python train.py --n_layer=16 --d_model=64 --n_head=2 --n_kv_head=2 --head_dim=32 --d_mlp=384 --vocab_size=796 --activation="tanh_gelu" --norm="layernorm" --norm_place="pre" --norm_eps=1e-05 --positions="learned" --qk_norm=false --attn_scale=0.177 --bias="all" --tie_embeddings=false --parallel_block=false --init="uniform" --init_std_qkv=0.0663 --init_std_o=0.0 --init_std_up=0.0663 --init_std_down=0.0 --optimizer="soap_variant" --lr=0.00983 --beta1=0.95 --beta2=0.95 --weight_decay=0.0095 --lr_head=0.011 --grad_clip=0.5 --warmup_steps=200 --schedule="wsd" --decay_fraction=0.692 --decay_shape="cos" --final_lr_fraction=0.0 --batch_tokens=16384 --seq_len=256 --doc_mask=true --train_tokens=115700000 --steps=7062 --dataset="wikipedia_en"
Each number is 128 + 24 x the weight over the matrix's rms, rounded and kept within 0 to 255. Layers, rows and columns count from 0. Numbers have three digits each.

# down: layer 9 MLP down (transposed), 384x64, rms 0.579, rows 363-383, columns 0-63
# up: layer 9 MLP up, 384x64, rms 0.564, rows 364-383, columns 0-63
down363:141126084155137162135131153109126127173139127158159086146106120126147172152172120097141140119149141091104087125147119133108116160128158135161167157135104138153172093104185134186162095169108095
up364:123111125126170151164128137119134119093149115146145149161088115141172072145123183116132145130129110111093136129098117126118128144110119166153110127112186152106102129076104130142142125127144146
down364:145036108102146113115158132131106159103133150116130172155165130135158130141106079144119110114133100166144100129143085141131160112117128138141112161101110105114100133129148132114147140151113111
up365:130127170144103150160111105126143150173151122130164099121063114142087079163130147170123126120141174101153087151084134126085170118151061102128164122133092132101149149118145141134148148118062139
down365:131124143118100136102135110207108083133131113164125126156038057163167087137157161109129105139152097124081085131107149126081142099180124153143134100138126113119169125116142130101154134124111126
up366:143135138141083136142101126174139111121117084128109117132105146114140127115130135159129101142117115178136104153106140133103148074118119149140110109137174147104117173128135079145134124116133117
down366:160127187148107113072107090115129128158125142144119103151126126139083116128097189123134121124155103105123156139079143173125114144181116120125125152130092130126148137100141156109112155145112100
up367:097116114167140106128139145117089125147116125115123145183119109131138100123129178147089124147081123190134106130139154152132139167141086111119141106102098129156113135122096126147119124080119146
down367:136084094121100143151115143184122100148140132110098070122124156097098146133133132080118124133115133147155144089125140130126114125119126114134128118117126131127114166103136114135159131076170150
up368:155085154126112176108154143130125090113085134104109169128118142099193140118122131114070144117169152174124104167158070130118099123091131134113143114103167129135122083136160079129136152116100099
down368:101139133121115142160136134113136137088135147124166152096130106142107131130150160118120094127144108185054131131086104144141140060126120130157084131112192179114144102148154101167171113125157117
up369:138142125139140120117131145125131127122119113131126120126121133128141143139136145133139125133122138118125129115105137138138132111109137113130099144119117136129122144155138128116121136129119146
down369:142103123110139133132098108153146135133126132125132147124137130127118129116128132128150137147156134134152123155145127167123095143140126149130151141145111129148139112102107120131118120130131164
up370:154156141176133138145111103157098159122126096128108119152154128140148105112116082154096166143141126093148131183156127119102131128109089175116118136129119160167137126116169181163158096161126133
down370:152125129125147149138163138107127133159184121141137116124169144148126130120122116142141114109144101086105158177114092139122106125140118122133153163098138096098147094108074158109094129118125119
up371:100100128103121148134134119116140151126125096135184114107148088108143169124112136119094134160151116112123151185176149155094148126136124152133138102132127108114109139162150127170129138147155133
down371:138100098118145120130122147109123094132121150140167164140105145136132119161146120142123136113123124183086115115106113113118095126135133117119078180135095148122138148129159124120153124125060109
up372:170133105093135144136144150137133175098105126086130175106140120151127112113161136112125176148120124145111157114162153095093112151104146150126152119087103153105141136112132063151167140092089127
down372:132157141132157147109123117109106070147155154115153112177127090123150097151096113080132132175112084121151128110134163128082129132139153148110141148128090109106134127153129097151138169179122100
up373:145148128119108119122133126118143156159128123158156148151117090131078080098112113184118142109122133125171109151116131106112136105127136147161159123140137158125175166134138131102127117125109110
down373:123189151148135103126133146117100141080135105161168106124159137125110119137118123167130126148146108107179080104119104139141112133143107136137102121118112116135151140114103149149123142073160149
up374:169113112105099134149174120106133185063133102114115114147146118190136089166150118144113135096122124088090138146131134115093143156084121093150119140154123118136118096123136098117130121136133116
down374:091121153173099128147085166108148141105144136132102111111135119099100112129082158140169124139111110158082136116145128108163126100118104084099116141085112139136147163120119112169129112096118124
up375:138146117130145116145093101084121140154149120124129130096106096113141133109139135103089163130084099135130123129139149111139135098119161117138141101120168109146096123113153084152138152129104196
down375:097134149108115097096064111140131134113104142119114168106115162110119105112152114154128125155148156130122134135122114135113103195113110153121087123158136103162109117100140096139093129146120166
up376:154129139138123153128139118095148113132146134136099182162095162179152133111123112152158103106107099117122120173137150159114120157123081124118201086118140125109142137122123102098122116132127140
down376:115159187102125137127101139142111124112146163125129113132129155116138105131172117094133105161104085171108134120137141087138180129095092164139125115142139128128121117099151147133132134126069134
up377:130097142149118129091093152088117108118147093114145126141126107144130151115128092151102095170132106144119124102148142102118132116158133146102129111125120148107134146105143113169086112138167117
down377:123141131121115113150134115164125155098128097127154112109127117114105119125087155137165116093160133139130147168110126102166115138160147130181139063143138166125128155130134154161116096167112170
up378:128125145099147119110136056102106138078080134140131094088160123166176090115056168128173164151130104130134117092093152112165167151075120085160108121155100119130131124147130119130131099126155171
down378:112145115096114125164116179118168123121168127127116115167117180117135112106197106131123121123126124124118064162195138155120135125144165168129107133140108095117140165088087116143134135142108126
up379:106154124142092127155128137100098113110082111105112145145120138115127112115179094168153130123132165123092147112108102152148122084138124191057162130158142103094132135110146146123153085145121158
down379:083088090112115106159110085159095121126156074193108107166124132133139156109140122131125105140174092141110103103133097098141160135134096137153127168149115087125149131151130111154123117090071105
up380:092101123114131143154106118102087056151136134103170113135122130135154117120129096103101150137143082092150138122080116155122151162141080128109116179096121146106118111144150168117133123157115137
down380:134105109122150079112099128116160125143151122189134148137120077131145145132123116134144136159067119127113174099111137152146155103129099155141137118073117175160159077116081172145088133131132128
up381:171142157112096122184147102133124124125152151148088142138164133095153085143144151112148121069102103135137126133128106091137153140118124150102103127169122162090161129122117149169129114118135128
down381:105135143086125113122121109165155159121097121169085161135118126165124108093152137162122142139112104111142096156128127173128143115095104145076097139089125109096112121129102174122133138168102129
up382:166142174117151146130123091101111100164100120119168121100104142144162078112097151093089142143088136161150141135146182166163135128075163085111121112135158145143143167131134176120144080182090156
down382:112159134155119161093130163125135169115126107104152157117164113088087136141127103106100049137125151131168114111132143088147102119178142134147167152122095147118136123109125125162132118115118141
up383:115084155140084132118167128146168150108160111117136126112121101144145104109106164131118122129106137116097132171139094134107096137158170097073139132107145111135161103137130136070145142123076132
down383:099088109096106144137174115113130094107126172150160135099115140117131091154118079148143125150138167120181149093107160121119148136094157172140124123129112134142158127160149145131100136083105156